config.yaml
num_hidden_layers: 12
hidden_size: 96
num_attention_heads: 3
num_key_value_heads: 3
head_dim: 32
intermediate_size: 384
vocab_size: 2151
hidden_act: "geglu"
norm: "rmsnorm"
norm_place: "peri"
norm_eps: 1e-05
positions: "rope"
rope_theta: 10000.0
rope_fraction: 0.75
qk_norm: true
attn_scale: 0.177
bias: "none"
tie_word_embeddings: true
parallel_block: false
extras: ["capped logits"]
init: "normal"
init_std_qkv: 0.0707
init_std_o: 0.0144
init_std_up: 0.0707
init_std_down: 0.00722
optimizer: "muon"
learning_rate: 0.0116
lr_mult_o: 3.0
beta1: 0.95
lr_head: 0.0128
warmup_steps: 20
schedule: "wsd"
decay_fraction: 0.484
decay_shape: "linear"
final_lr_fraction: 0.0
batch_tokens: 16384
max_seq_len: 128
doc_mask: false
train_tokens: 103500000
max_steps: 6318
dataset: "wikipedia_en"
Each number is 128 + 32 x the weight over its row's rms, rounded and kept within 0 to 255. Layers, rows and columns count from 0. Numbers have three digits each. The size before them is the row's rms in percent of the matrix's.

# down: layer 7 MLP down (transposed), 384x96, rms 0.0991, rows 196-315, columns 0-31
# gate: layer 7 MLP gate, 384x96, rms 0.402, rows 197-316, columns 0-31
# up: layer 7 MLP up, 384x96, rms 0.425, rows 197-316, columns 0-31
down196 092:126153065101160168096100138107115116113142137102079132143117131129094087144138119130153123075151
gate197 043:113101176170150184117126109124234156087152090181130125170130172121076146102150148114052176088143
up197 042:104076139156123087179089103138121127152128167175102100095158097090133160125108104167171176152086
down197 043:113049103117131094088150137094139170114143090141134122184111123165158142136105150056096191114167
gate198 101:174219220145148073136137132175159079068122154149113157164174153138078125134114148173180143119100
up198 108:139111092115052134154136161124067157121164127115173124112136120121132148119134131127137128155140
down198 103:129163163150225131151179132122170159154121110103113133141126199165101145138110169114124135147121
gate199 103:140133112154161128112145118088123102074122119146116106062116140154100188099111092144165088095167
up199 108:139111139148108105099111085074173168114081162181067130163177138081178078172106153105155109160176
down199 099:120186096155070092154126138169156112145152149145161100085087114188120115052161075156125154123097
gate200 095:136113142129182088095157129119170118136125121123170030144128138116117097152119146208175123119144
up200 093:214065143144115143151123098096130188121086156145182067099097143187137137115146116171160114094117
down200 097:101122051161130131185127193143107170112153149149150197136131154100109134124162107114106118163190
gate201 097:149122173143076022144130161130133109092180126062114121149084052114092103135090154114155103066091
up201 112:078139099179148140122062136063123118135162150163078199092110108143136127103103150172134070082156
down201 099:192085076119106114132125155175066142082149110148169071101179119213149084120140092106133128166112
gate202 102:148154114107135168126173080175105147138161138109126195199164181110169079115133120099142112127141
up202 098:146119168100088145125101092056133148078106073080133147095082165106105110160151171180127106154130
down202 103:161082148159146119158090148162166122195088088114156129172131138153113117079084124082145129101133
gate203 102:090094101135147148141055114174103173139199141121101094082141139125130161117064137121130109096109
up203 103:145156130145164118130121124179128065125188112094171157107062135155133154088118186127148023133122
down203 097:113080078140126076139127144100158159113145180147096085130122139117160116077118115150128090164166
gate204 096:082151101099125059147141151115147165175053102117111097088138110090107098120088125090118084091160
up204 101:113134118071183119110056118087142174091167064128164129180088109145125145134123195104118108156048
down204 096:086107167162084103148190114130102137139125136113139107117145126092124135053102130116128126196142
gate205 107:127146116036140123186093139090068133081135197111179189111173110142089152152106053199169152139157
up205 109:132095101085077071163176126133122157086129130125163117151139127101129139120132130129087114131201
down205 097:101175101183119159153128180127111107139130122219095195115119136165114132169053128190096108149086
gate206 083:158140094172135167151105077155138101140180101127146230116116204115139125124221158094145095124184
up206 083:068144187146051150145113100160108147104141132158129113150122099156113130075091120093223120149093
down206 082:202123126107125089100088092115155113161132139171181145088147173180128129208181112113088166112200
gate207 097:109115138145128148098182126153107059041077109168130132102059138121118094092075091104144108153118
up207 092:111142166143104113137165138138179094122147123153109103120108109159119130130070115077127099133075
down207 095:149145077069150119098077128113127171121139133120157117128117138136104123119131090147088140100111
gate208 085:144168125095138138098153083113141113122163138150185137203081086145142129163136189129088107172133
up208 086:130167073111098178142160141130130103130121116165103117115134168146082114112113063126150088138156
down208 086:150130170131080155129094089155180136160184103120137104063165048129127107101137134149124099087105
gate209 097:168120137138169125104154087100158154136081124148159105185088063122150097144066160194063091138108
up209 095:102111083114125169154134137106164121063115091138090199105142133135124207118071142164091192132127
down209 094:156158096147165128171139137109143133204094123116100135112038109119137094118089123133186080038109
gate210 103:137108132148104155132144120202168156139137131056163138124170118200193185139193122133094135107123
up210 101:096147092152146097104150137082157158171068124158086076148150113196151133122108127127120195076102
down210 101:151120139170120144133134117159115107173108127074178170094099173074125122150079128160129114103127
gate211 102:157149137161089146143140093149108072191134141140153104094138091164174162138162134132145118073083
up211 090:106087104123153141115107182146123189092135093129129182108118138109133131094109113180128137130147
down211 098:106117148132079120151187112124113033127074181114194095161110126131131100124179130149114072153143
gate212 109:127198150086100102197109122140196103066134080140240116093113070155163152124177125131117123136148
up212 115:183113163180139146156126176143164185123134154142172152076136094168142160173143122118107080074108
down212 108:111048134092138079115111062108141093114123068134119114122064142101066141128058130097165171139110
gate213 104:158174161099158182130104093137132168134103131084135109159122143124165157078111173143121159156150
up213 107:207149108091137127118197115211143113098089115088148103081167145146160086166107133099164130108168
down213 100:126102069161197106110180131086105116071196177121079103120130128078146178099151096157059150138070
gate214 089:128175095107110122111114089161150129077139137125136081133072157114098123155175178110117133157163
up214 079:122115191092113157124132166127162139181091128137139167114157090121127216088074084112131139150114
down214 086:110165071129124172119119169129092153133126113142078176125105111138109136137183113100185095148139
gate215 110:166056095199163138181145104102117135099103126112127167188165106064172110095133128151066078127086
up215 096:110142134075049137075130196188119122121087143114131127099128162146126107113122130144155144143135
down215 115:132116140160122086241145142123115058127117100139116149110150032164146151122096100061168152108148
gate216 085:149085143155124106122107128197078098108128075145167115148134098113096153091107071113077096133183
up216 097:117183071099122123070132132097142046131157139071076121127065109123109141101091155122126106076144
down216 094:138077153112159182151120125127094183151096173131177122098136125132124122109160110132095172172126
gate217 107:104077118098125137125155145100168075091097130080122140096136133143067147121156096124142159093093
up217 110:070128124172089090141149086131118133133196144141077105156097117094122147139076150131125117155070
down217 106:163163172153169124087159134174063125157090117099130107123159138091145145159111132164206105139102
gate218 107:139111125088138144138091112113100170133087090147125120112052124114154179108102152153086120110173
up218 121:112145099159132153128139093142113166136157135174131156098111185123196154095127119174117163163109
down218 111:134170097109067095178105115162132123137155118117116104128134097153085131136150109118130119107147
gate219 101:118177176154112107161111173131131115121102122113106153152065179112168150127145145101144096085057
up219 091:146121171174176111181116089172127151106142097143139117136144136183090159094156124108156083113128
down219 094:168132120136145161138164106091117110176170141145087113156058170112102086147059113128149136074083
gate220 113:125151120109124124139105129181073124160080117145040112108134145120073176099123164145133182138095
up220 109:213151157089154165141140202096156115158129143133132126129137139128141131176163078107070188167133
down220 100:063115084182104153160114134068096105065133140116083110094110114143165131168091115074159073126131
gate221 070:055124098108087107128145091164115127161117096187110147166073071132129116102126094117133086143078
up221 064:109128124140116129155152105178139121097183049167158098116053112169129141105109122101051091174146
down221 071:139194087095145160131090154088209168072153152090089191142126146118081139191157087115087198114180
gate222 104:139153089190117112065149164159155123016071106070138123146109150090124085113165137178097065127134
up222 101:121112171076130181063145158157129085059112140092115173071146140129157138099131123135135102162154
down222 137:127152128122114159153065173104154123040062128118083124116128141096153135122156141136114053090076
gate223 103:090124063123180164114146115136149157119067148081156136094142131108134098154157131115111102157191
up223 107:144067064063125143198114092144151116150147154171096154125123129124109086121111126111117122114177
down223 107:180145134122105086155128135119082138072109125138091077168119180156163170161136133100129073117093
gate224 086:210114097150141143160138125132109092139148145116147092207204137144110161151124138101102154087141
up224 094:104115108112127171133114145069109083114123123124105091124119113118177180120079187167140184142159
down224 093:118115092136170150132083138125148117136187095128118129125096139136183117138133101118136107165132
gate225 103:120150130087102100111146098079104136068129108097083104125149142148126124163147090171185082151164
up225 099:100166146134108139129150091107176047099150116130155133087135140142145180099115087136123141133140
down225 095:112088142126179162144157080100157146119113164127109128119141120128097110112087182103105177132116
gate226 102:139119164123104141085144127104103118158147157119118162122181104094150096144111107175133171133131
up226 103:166166064096124167107162077113146134075146111114115106131109135109148131181123148089141068174036
down226 098:115134099091161130126104136073109076157130139130112116086103153136144141164105112205107142141135
gate227 071:119141112135085154086084139121151055171108124094108194094109120088109132148127147131196150154110
up227 080:096182098046120125124156149181117120129144090092107137172150129038167058132177101164165145101127
down227 079:160150169127120106166131178115140107086094058146113217183116123140101143150138141130169125098146
gate228 100:119091096137149147090104162140098110178136121080150119166124124168113147171139108132158153077094
up228 105:086126108128210109129119162173132128075097149173163095151071105149097125147101161117110172088128
down228 095:167106143151105115080103123134124152191112089125184156113138171111169120125155090192097126149181
gate229 109:076107083108084166110126155126099146165146134110115140127150080097180149143170100136121153066182
up229 110:118150166134122184118039133119101127091079108135136113155128155133090146132110116134194117167104
down229 111:148112208130117132110098144156171140113123096118157155071133103116076123074155167107125140145147
gate230 100:171089173166114109125180135126112144138085084129189162078120165067093141120082162153151206135123
up230 102:103169117124163150150152132111155170135080058108164112132117156146106118148122120153073152089123
down230 095:133131159090167140175100103118112134195112095110056148120140105071183113105109180145063135135059
gate231 101:093093161153117184119074148148110112114110172076147133125181163080123170115184168127140146147126
up231 099:182146097182144153127093138143107131113109170152131091104175123126120082135135214177128121094133
down231 093:116116164096065099136176069097110088140169057158167153132122118111084143141122094081157113142114
gate232 113:142195067106123143209137192064206167130095126097116132082143098106118153071095120141131158136100
up232 108:172165088179136123120092142059139119110127133137116142126130121142154087136138181101141106141111
down232 106:090189090138095140116147160148134125132119153082181075102174083157113131140090115114114110147118
gate233 087:121129124147150120092111087103166124119091083159084100150118096110081170111120073120145143112155
up233 083:129124178079137109081136163124103088174161074140104205131119120089117111142109212183157139146112
down233 084:163152125133146088106107130125145140115108124148171089154127153145142143099120113174097065133128
gate234 105:186127127082105159093147115181166110162161153113158109157170097150097160131121138116140064161077
up234 106:121140137133149092179154145095123142055079098167073133131091120057134128114155085145183114160096
down234 111:194107117171118175123156126203124127159114157071120136132113096139137096098125136075134097146112
gate235 101:123168061155143152179046114081110092145223141153138122171112132150105062147120116078131101152091
up235 099:138176201119135086115170104157190116074115125217154130113165066104100119128129127117179098123048
down235 101:146098202143141151151121131093140099155127156081132113112100161134189136141097104156085182149176
gate236 109:144177100178127096150151069160189119183129137094123128177154175122144147117088159139130126107095
up236 110:094176098130172122146121181160158189105126035150121100138146086144077133166186076108095133115140
down236 109:155172085150113099175101145089137124107137156115117226168131160192147091113079149112183166176138
gate237 104:115124040126171128132082123157198135158101119092114107109138108123093139156156120073114102128113
up237 108:164140192102174081162114126150185152109120153115124164107121084134134157130168167053141106111055
down237 101:066094035096138157148136190128078126111103113135086162129149138184095073060152148198149091151128
gate238 098:191145181109215089122140089143175134124089097140087113132061080166138111098139149131184088037163
up238 107:101151167141123165105110159134148128057147124163142160131136090177161130138195117091140099132051
down238 091:200129135146133092169142060121154163115159147095096104110136105132105079121140095173150194150159
gate239 104:200126109051068110112163118130107152095181148118116045133085137136113121102119174148167169116113
up239 101:091137145146165155110093138154173083112159144162158188142124147199121131128094118038083109097087
down239 101:121061174057145065154166131133145128072109136102167142143107088159115125093110155173190117090147
gate240 103:081154099147155066146210182132145136072154047141150177147174092103061101134133117124106132148104
up240 101:133100134129135170134119156153100191087108074150090116146118178093105106122138128140158078083190
down240 098:118119158139100144118169170060139152165151144128136135085123126141123120125128133096087154142187
gate241 089:139109045178122132118172166172124106123128171111113098118086161167153107169145147126178051117098
up241 096:113101097126104068112101140127163107152119144127094160123148101123137076177125126132130156117092
down241 097:116112147151126123115138100144096178116110128129152121115090128140188097153158134147097162111146
gate242 106:161142113104157099163123120097095144144112129147146120157197079026115093148140084132107120131114
up242 115:122115114192123130160111174091082191101118162145148087196163073090084152129075115125078134100076
down242 109:085195133091161122113082006148131126128152144106122108106080240112109095132165147182091147155135
gate243 093:115170171144176180158091144097132155098150118177158115118195119091110107121105147149163143128130
up243 099:105171124148168119121094133100140120101122117136100118124126088112135113184169147196143098193138
down243 096:093089126122166143090193129112111163152081145123144115078178114105174073129117095085166143072092
gate244 094:124097109167127149131091171149122105169188089073146176186106108129106159146086124201100113148099
up244 090:133117145133139099126126128110131080186142100107097149098156138126158175164154187201162144119118
down244 100:139131103129082153139143131163116159130074141164127091094186190094134147086125152051140116097084
gate245 095:119133173142155074122110097153065152115111105147139094204103163154085111085119183192175135194135
up245 083:151100095089114178196137170092167132140137136140148144092111117138150081136105116092166133154105
down245 095:141119123136110079084088095177118162146114078157141107146124145154092093084144138183143155136113
gate246 095:148098092168119189109159088124165091122137136097120066110112139136127127137143123116099146163224
up246 096:145089077124120219115129082156173108152121129124128118131105174123117121151099090164108148170158
down246 100:094097100114114150090063148128079126105146121185088111096141064133157118204125147078106163152130
gate247 087:125094152131147068113185118101126091087153129115084157156137133218206082158096116092081155130122
up247 082:127104114144138085121106151036132110128125153087124081100153164078140115123151154119102126085152
down247 091:106109117081120101175166164138186165106140122152217187112147086204105098122109140121154131098069
gate248 114:120098159070056152135146137106065170092096122117135137159120146137138124116094161162121169177120
up248 106:152080128154121141081159107071135134115075126109138159132059065118142158108106116171074088132164
down248 100:132088139088094086160142105149182096126073133154099084091176144101135198131148112053156119112101
gate249 095:087110079108131141179134146153159102134107160120059133074127089101161124117175188135067089117145
up249 089:117145170131146190056082049130073121081159104146187141105154149114126124118189090170178124071140
down249 096:150158192158083107140142094116130132140117110100158133160120172062138164103094122071150081106113
gate250 083:116097180122119158068145161102119152117108121187112110151161119122158057109163119168186202124139
up250 089:136124131097158112146148149108124136162140104097170137110082167147101164115150218116099097194104
down250 092:116175055154179099088136114179089227103073096142109075124131111063117174175113094133173102139129
gate251 100:127148133153131131168124142103088074118190124104090051092075084136118166154183164164076116111133
up251 095:123080134097134145140150141103111065045176152089107140155030106147127155168127112157093082096136
down251 093:143177111073141127139116129174090195183106101196105128182212130171143087129138087140160171124119
gate252 090:095129117082157145169099170147150124091190081087126130138101061156148108157112097104179097133096
up252 094:105124127133157129160091165087105093084169138154065135083085144195102128165120151051167091075137
down252 094:153086089093128118111149162108113142155140162143105067162124158112077175142130190149147139147051
gate253 029:117170123102090184142118128120129120117095116084142123124160182107128123128135187196116086155100
up253 027:180078146130083096110144149153109125106154127138088089128130093165146170112139092124170143096137
down253 032:152062131088120136103138112150164144158131097101127117120130085145158169143125181211154123084133
gate254 101:150090103155094089182061169082112146097188127100084127136168125137104166132105127142160145096164
up254 100:122163095098093138114150157145171128168120097136128059076118146132079136163098112100149116085144
down254 095:130110196124134095144148136099120118089119065157080142107112121116130155110149167124070103170083
gate255 109:125089103058098143179092061086158164121154124076159134113150163108091155136150117144155130122110
up255 111:124078161148150124188134132117098144061135118114162119169123157157156152130139178130152144089155
down255 102:140138154107114084119132163148139124137158112093139087167101129084176110163093111162114139105107
gate256 104:086095177152130097159127136118086090116128210108079124070147159127130151132113143190201109121140
up256 105:112121179138150136132122094115131163115109096119205115118159139144136149114191074107233113182087
down256 100:091150084137118143114158166122075101162111146105101128103121134153145133156086136122096131077145
gate257 106:172098071136114133105133104140102142193155171137064106067146124114131172096166112128170109117081
up257 111:178158115086136143129133138052105160144178175160156098151157126087121120124110120128105088119142
down257 104:115174149170147095140111162180110109226101129128128100094179151151183100163173137155129235138138
gate258 111:111139146147138125149132092180099102107088097200085120161143119157099041119148125116099120147111
up258 103:128126012173074166147117111158066095138169180131120098131109162046135142124175082172115098163129
down258 098:117151168113188094122197169165154110160085145157160118125122149075122133142149110121089109163138
gate259 098:102125134096156117109103104154147101097103124154147171097163080090044098137159135193127119106146
up259 102:104127077139113143122165199117078150069112127162102114120144143117130069159143100128126175144153
down259 099:125164094129155154174125113073134098175126147142113122119164078137078192112088099124183109075137
gate260 111:185130072151101233164189120178100143138150130085092115115134173141119132145081162107081115152114
up260 119:130146189155215181177132122153124116109161156095171061146144119137109172165106119140107104135126
down260 109:127173154109087148141168163096132175098118118149170125093116125097129108124168085098134057123110
gate261 082:127118110103113127121109127084090162102055110109105084093125115123157130121040143127139139182125
up261 072:181128060081129167111075111115122147107008126150117114087141175111118138131086155118110101134129
down261 085:114178169128137123121181140221141067126165180182174151147092170130114169154117139085131093173126
gate262 103:092149111102075123157170117042119112158130172170176104117134147142119126098174140184100066230137
up262 101:141164166074103135136111106161190094118105164109127162119102109184095078171115188100100089133110
down262 102:101081102134118161133127110189145157112099173148097098118180153123132135100135053070156195124118
gate263 106:070145131139174089138119128177064105104140166099094137171130138110097065104111200121060130112144
up263 101:157098101115097207137095152083109135104146119093141173055163215150172163130141075160147133135200
down263 105:137152098131182086113121133203158108117142109068102144205129089083061101117128178138084121125116
gate264 104:136128137146073140177134104160094142170171127096088108164116141147103181046114220176181143168102
up264 083:170110155120082112131131092151145192155137104127066110154120194102122156055103204159137138135121
down264 101:153143149114176094103191113074153127142134140141151140112104150120129083152168110117104111159093
gate265 087:170078145121115121132138167066137103123145128097186161169167107080141140136142098163184144129176
up265 088:144123097139105144168185129054177135146139124123169137176189169134080127195096093064118136189096
down265 089:116171171153142109107085087168129081188064059079125145110171119140148172158125126140177069067132
gate266 101:122130157163179137159133149104103122180070136138106137153095104177076126157086096139118113109149
up266 097:094115161184147110133130186173139124155177090146096115163131088101139127122086145177156093154181
down266 103:132127178109090121120075141059131081107138123117128160096092173172106118101175181139108148142130
gate267 099:105080130170113164146111059131114060131160093141115169146138095116123176099098188101164104169082
up267 099:082157172163165159181115170127142189128120174060131109146104136118128160151097102150163117127107
down267 092:155202086097161096143137095127090104172134110119113177176068123171169110094123063113146184082125
gate268 101:106078126183127148112134084123107123083075094118127130162148096094203159152108084141103068114121
up268 107:148104197196148103121147105133100082157120119114159187107050112117112122113126114155119170096093
down268 103:145142111136169188139095096206166177191171134104160097110107133098071144134132174102173185150130
gate269 106:206160123172208133157123083150107164105199185200129113158100100046122097143105147156138126155186
up269 105:191152165170181151123100123119155137110106127174153136118090158123144161120118162132168124179093
down269 109:082125101068094159126125133177139129124103089078112128082111119139176085114159114137100173087136
gate270 090:120113072115079139113209124111123155153089051154104111107114174099205141104164108110120137171097
up270 095:197170117111149146116071136142109184126137098133167089165152134079136096113176138120102093195123
down270 091:073110177121114090134182118129165056101131137138096137150084125166156163162144121158118166119106
gate271 080:109072127141114106076104149120157124121124167085178084039105153099141172155216138117055097144124
up271 092:097133129141103095160103113100177109093127180064154162129170115154131068075112127119163066133162
down271 081:175150164156130149058148224093118111169111109118101115171108071124129158152172128143124122124101
gate272 108:160140149109171162160074173129195118089094194125146154180144096156134136093165117157133189100119
up272 109:141139108120152152066085176142164203152169131205128136140144178139131184126170145109176106134134
down272 103:147148147133149122129167142178152149079107116108145122154103153145097073148083129190057150081068
gate273 093:125119073122121091093141157132121126093164125117067151083108155145153112144147119125070057101135
up273 096:181105127154183125124104174149135129116148148150152091166110119144146117149127117086122113151124
down273 090:078127133081139117162156081120125121175124041124115162154128104114104108138113118164107092153098
gate274 106:123139145054100148148138100155136172196079128184180131086163106144108131109094163130155180120128
up274 097:112139128196087148116063147099102033049120113076109065137122126103203093199106092094152069089122
down274 115:118097121132133140167166186114084102080110144099118113164124115067098109127103167093135140129185
gate275 107:178087127122160151146124066137123137164107147138142193100120083174202134164050125155160133175123
up275 121:075151113122162086148164151197140107111212167120110110138097149143101098201117148116079104146105
down275 100:191118099123109161103191164067135127095048152118147168150127125132112163099147077106122129118114
gate276 094:041147126139115177173107149118165077174117092125163124180145128197106068143101154119123194070120
up276 096:169085135093122125093116086091123133102120159166152189108072132077204193151147106132150091116118
down276 101:099161129136148102169144174145144140190121124113143164114110182142139123078092172133091105165158
gate277 099:123119137149160189122116063098116081082095108150134117092146103082200112151092082132153141077117
up277 093:138092114116199181103160147181170136114142144106141111111076116061161123137116157105107101119133
down277 107:136131076137095186112127098176095114101116162132118114101107117137166087142148111107182111152192
gate278 085:080177164114090137128146168092129143111150100078184141165243094113152149126154142134166123111131
up278 088:122164089153077155089112094076098135133154164142097116137120100093112150131108144162170098123141
down278 088:145055123132153074143109139138120101105074121140085122116135099078085165180084129123112139130140
gate279 107:063127044102072125130104110120103126103116104126095090111091125122172140173152133107192119133100
up279 103:140105105085146143144085093070107100087110122112105032153125132164118162115166118150175131139086
down279 105:148092155142124086128100100158178107134090101166086179126146134143099130077135172125054104107136
gate280 103:139206121115088122185127178168074125117139081078143114162117076142157078088109095126096092155142
up280 101:130062154189124104082114087101111146097058115090163120128107126147172089105137117110068123127116
down280 100:086142094145078104124108098141192173149142141196119182093134144183122115163115104190117112069119
gate281 097:164159130169123108150180128167098116089114143119147118078096092111099156193139144078137083107185
up281 096:093150137073073085132100114112107149129121165126160129122172183144206119160086097158165118124149
down281 096:155158116173136081141096138126151093090120113136143156109104099098085076138089155099101162178071
gate282 097:034141160140145173143135177083142139139090102121165150130180130109113140144118095117095164107149
up282 094:116158142146143107125152150079166142137123180140146132078174147101157136097135139103165094069209
down282 095:110189056121117135123091143133151133118188083106064115163175116137121073142170134131141116139125
gate283 093:120162142128136124150158153088116172131143092129098187156128072063125137098126138150146118112119
up283 083:127139131119158088077162092146098157113149159087157087091104176169094174201096074160100131145154
down283 095:105137072096111118146190103133140158117173091127072121136140101156093077125150121101132163095142
gate284 090:131197169144132170167160104191082161131104101145108181125140146119119095138087116162075177088160
up284 097:145130081130133127179118119113087130123144074123209115116103187125112090081087096170115108078225
down284 098:110111153107117108115140121142132120152146168082096135108157098116153164170228127061109099113053
gate285 095:091090098139074140159084111123139110167149145116180176128168154136104098103110119139114102145157
up285 090:161136118152084116104120134099131181169139055150135086157113155074148156166128099068116159122127
down285 097:146158121086151159140099142151141167083126166146084157083104165122134138105144088183155069118124
gate286 097:202148140079102116188097164112117070113108103082096119140174137169107073124135141131133203164106
up286 092:130131145086065097108117125093110116157063093099122149148177152153143090102130106177082190098135
down286 102:142042181126171197095108117170126117108135107133075148108124132121195098139157125087162099117103
gate287 102:138192135150128140182177133110101129149122121157115124131074082101113149108105121111145106118092
up287 098:137105133121160152092154147116144150115151081099130124130104140120179178141143110155161161126109
down287 108:116091115139099170154067091145143124117116142163153157140135119161112080160079106123126109119124
gate288 112:141140157145084118119176139141143114080116108135158154144120167155090088144132115124126145101082
up288 106:105149081118067160118147133118082156104121117143198130172124162088152136173133055173173106150102
down288 106:113088072165162142150182071113142128105183085122144107092095104136105122119149136108056203144120
gate289 122:187136115128123078179165107110168142166152098140194072156056173138120126082081097131110133096116
up289 113:152169104117103129186168118111186102168107151174158054133082162120137144123109114071110136098108
down289 149:106165175182133177170171104117107153103104099138113153120119111121135109150107042155062130146088
gate290 093:075160112136174152117170149087083152124114096120148162125074137189089185199127147169116162170208
up290 101:111140160127171148105135194180065107111105164132094115123162184117152098077168102117126124163131
down290 089:169115150199106123114157071133153136117173164090141100096170086115081161135116110132109162115129
gate291 119:148143148112117081140137100114136188145150077110130117158125156142151116092147155094121133096055
up291 107:152218126180097117093200120093126062150094118161090145127134151109152126147130047141160183129142
down291 105:176102110093159093109153152102117082095172106090154103115168108149120136183137126106104116101142
gate292 101:138139108071115074088142134152143190140123115157145101173173116125137078128200089141157118107135
up292 104:103050133109146094161146106127159178150168166143139128131151147115074173127116156156128172105140
down292 090:124129186105082149098098194105135102123096105145142108129159124093178096111188028111158119081109
gate293 093:142137169123128121100157151140126120120238135114122167094154114171181116156138119172119083101110
up293 101:075133088202132110110109147157148158139087145141073145095152128119114132177085109087081115119124
down293 093:129141085091134133137159063123142105150176118113106095186119117119129132115129137164136121109178
gate294 110:093131144169075160114105126065103147131108090160179130159154139162140110116072131165083129171131
up294 107:101119090155174153234112110142138096134067151095141100142077134098088078146152112140048124100141
down294 093:162093114165120118152118127076097146107098105165093136216063091196128103156077091107163123139075
gate295 109:160101088059152116116087123092178111073084147069096159108112135142139174115087167092131034129100
up295 105:125127111152133176118137167095106150163162134130154073162159136075149152057080124121160144134186
down295 095:103119048118134105123106116154138151079077175129112218099088154182084110180124145138133098121100
gate296 119:128091208104146088140138119176076099138125147123191147115133072148080106108076131149131139113143
up296 099:087124202100144120144142102142109108143133121138174164112130090145118133090081139146118081128186
down296 117:142145135109138165122109068124154172143164120191089094123121190109182116130215152104128134138073
gate297 098:138145156134119158174133129108105066043079103089163141086107033079114149153089117101044115151125
up297 096:078167124138068144183139068083188117133130133176128135116116104140199095120132091121168104130119
down297 094:116115146153148133120085096116093192128101195138114116110097157101119081111099133129134110075151
gate298 099:142149160168162097148164128132145130173101125135144108166066066165128117126131123169116120110100
up298 109:107114154139145101079125140166132150113119130094077086118147166089102142197129141101153104161146
down298 095:133100107109147103114057085075155124130145133139126178159104106160155095143130075142091157110154
gate299 104:136072084145122136142128110159108114137162098079108174121140050122157078119070117174087119122153
up299 110:081167191137132146116123164152127141106142116140167148120149164160093169143129155179120133149162
down299 095:192079115112159138126113186127152149161151144158157148139120142144147103127102110131104075079126
gate300 106:146134130156086109156134122155136151096170161114092136110128149161128143128121150188174053139073
up300 101:141097097090091101061123107167148106121160096084132188110158096124201184144142090118161136132178
down300 101:114166095113168144183111160128104130089121209124119139202142177193095104171089133179104113150164
gate301 102:097117151141107113158212158139140082025156094101118162138151124170106145120143167119144155145124
up301 101:161162165121145107126190086089178169121125131103127141130153082142139164074088117172140098150077
down301 105:082099139120141125153079176161112106028159154166174134139134175140145085119128075160067129114140
gate302 099:182164182127171145072144088128174123138123123078125122153109147080147163107059126159141113171124
up302 114:151084147083138153126155146096132131135115131158131089074100083065161110095199143092184167115100
down302 106:202115131180149143145132176223161154102099129135128130130174145178135164134115185167032121106141
gate303 106:141038123144128146107106123144119105111117123081153141096157109153138120057127158087124145137140
up303 112:099147099169089149109087128079124127129093153167073098116133167142130137126115106085081196093121
down303 102:145115132212151149091123177183138143164152095117171159115144100139180176059159153109118100132156
gate304 111:074092144129124081184196143087107133113100109132164118094136120137092136115170185115142158123148
up304 112:124149087110131175188175104094111181158168117118187113133109127173089139121144130147087137130178
down304 108:133134144090160135068210130134182153177112160157127084136155131110191178155142098111116126136105
gate305 097:174116154105138097113104149136070155060149171063122156127085173164135160092133144151171115076108
up305 107:154107074146098136148099152117122124102143157198078126123188099096140102147140145121156060083123
down305 092:122126091119125095125081107154096111200189131116187107121067174122065124117126145134153098154108
gate306 097:165144135122136147178156202143189179142138106072147125141217146122087171147117175162096087125105
up306 092:054096137103122106143175150144126127076161147117112116128093101178096129122168046160109153115120
down306 099:089129159103100089143157149110105162132125064058143148147136121168123159129125119103147119141128
gate307 099:178076199160145107148090140101074134107050137158097071105095135101125165053133118104160171159079
up307 111:110123100117096169106131130108157128159184123076084148116116076074063136120113100124146133101148
down307 105:131125137149175106175114141142109178140079130153105128139125173137172126147167154129077105137107
gate308 103:084140195138098142180197113148060111169152070153108085165109093133106117101101121120070098132163
up308 098:154152098107110133135099139186160160155144142156203160147062175119108085060109129174115129132129
down308 095:151162086083123097224130104169166125098122122151092090098093108089142167125165114130156216146181
gate309 088:117129092170082144144167157143123177119089090102167139150129166136118134122147090154171134125101
up309 099:122136144118181133179156172087120143168104100110114189109144124172165155161149123127113164130149
down309 093:143123165123102183077105104173101145083152124103143049122135158119123185111111150128127110127138
gate310 091:106123100135120174102103104107157091107136107083132109071142132095075127095087123123126128157186
up310 092:124145088074166178206105076164164115138089118156085117098077079092123131110154151128126124112114
down310 089:121133141130071117133141146102127123079103151098116195186101160091200107143145135112116110166192
gate311 105:103182108118161159154070123099130097131114159098109156179093131103180124097128127153164073140091
up311 105:131156178139131061130190134088128133121109131194127086090195133161166139088154126135124130090144
down311 101:135116113164109177128078117123142153076126144101144109153057109101105163211141118112143104155106
gate312 105:141095148097111154148152149096106161168142159120127150084102160126084172145137110112097186113102
up312 103:114084098188104151174151130112133109158083156184151151157098102138086108107141111158096164098181
down312 094:188178141056139139079114120103145113135120038124096138084065170139132163123068130137107154096170
gate313 109:080104127090152125151140099117109093111071130108076197101064099197106117138133137123177137152174
up313 112:170180136162113142128128136128134153121142105113115086175143086143108105048085146181111134145144
down313 107:105136119129166106149111143151116129096161121118124143120077112140173096217133156099218052135106
gate314 104:102205109085163135128121130159180164142095125175130056149093165095068131144081112102155149090084
up314 103:078116059132108131139082127098169144140123142076042182110093149137124118143130192118163113132169
down314 101:132166134098100080124177131100140097151138142100168074106161115088158173106171135112149188134123
gate315 111:153110100161095118154148076136161109098166125062135151193113094147118125177152074081115146085095
up315 107:104131096114118116117127113141168131117102148127111157135166144118157078101188152162162115121147
down315 101:145176135144134165123161068159129140163163133155117056091097078114166139126108118128102158126057
gate316 103:110120177136146142143153084106171093062155129140100115159155070119121109178092087089100130096119
up316 102:109147064155060121141113078147114078174138145171149188137171164167089129098133081136086198164084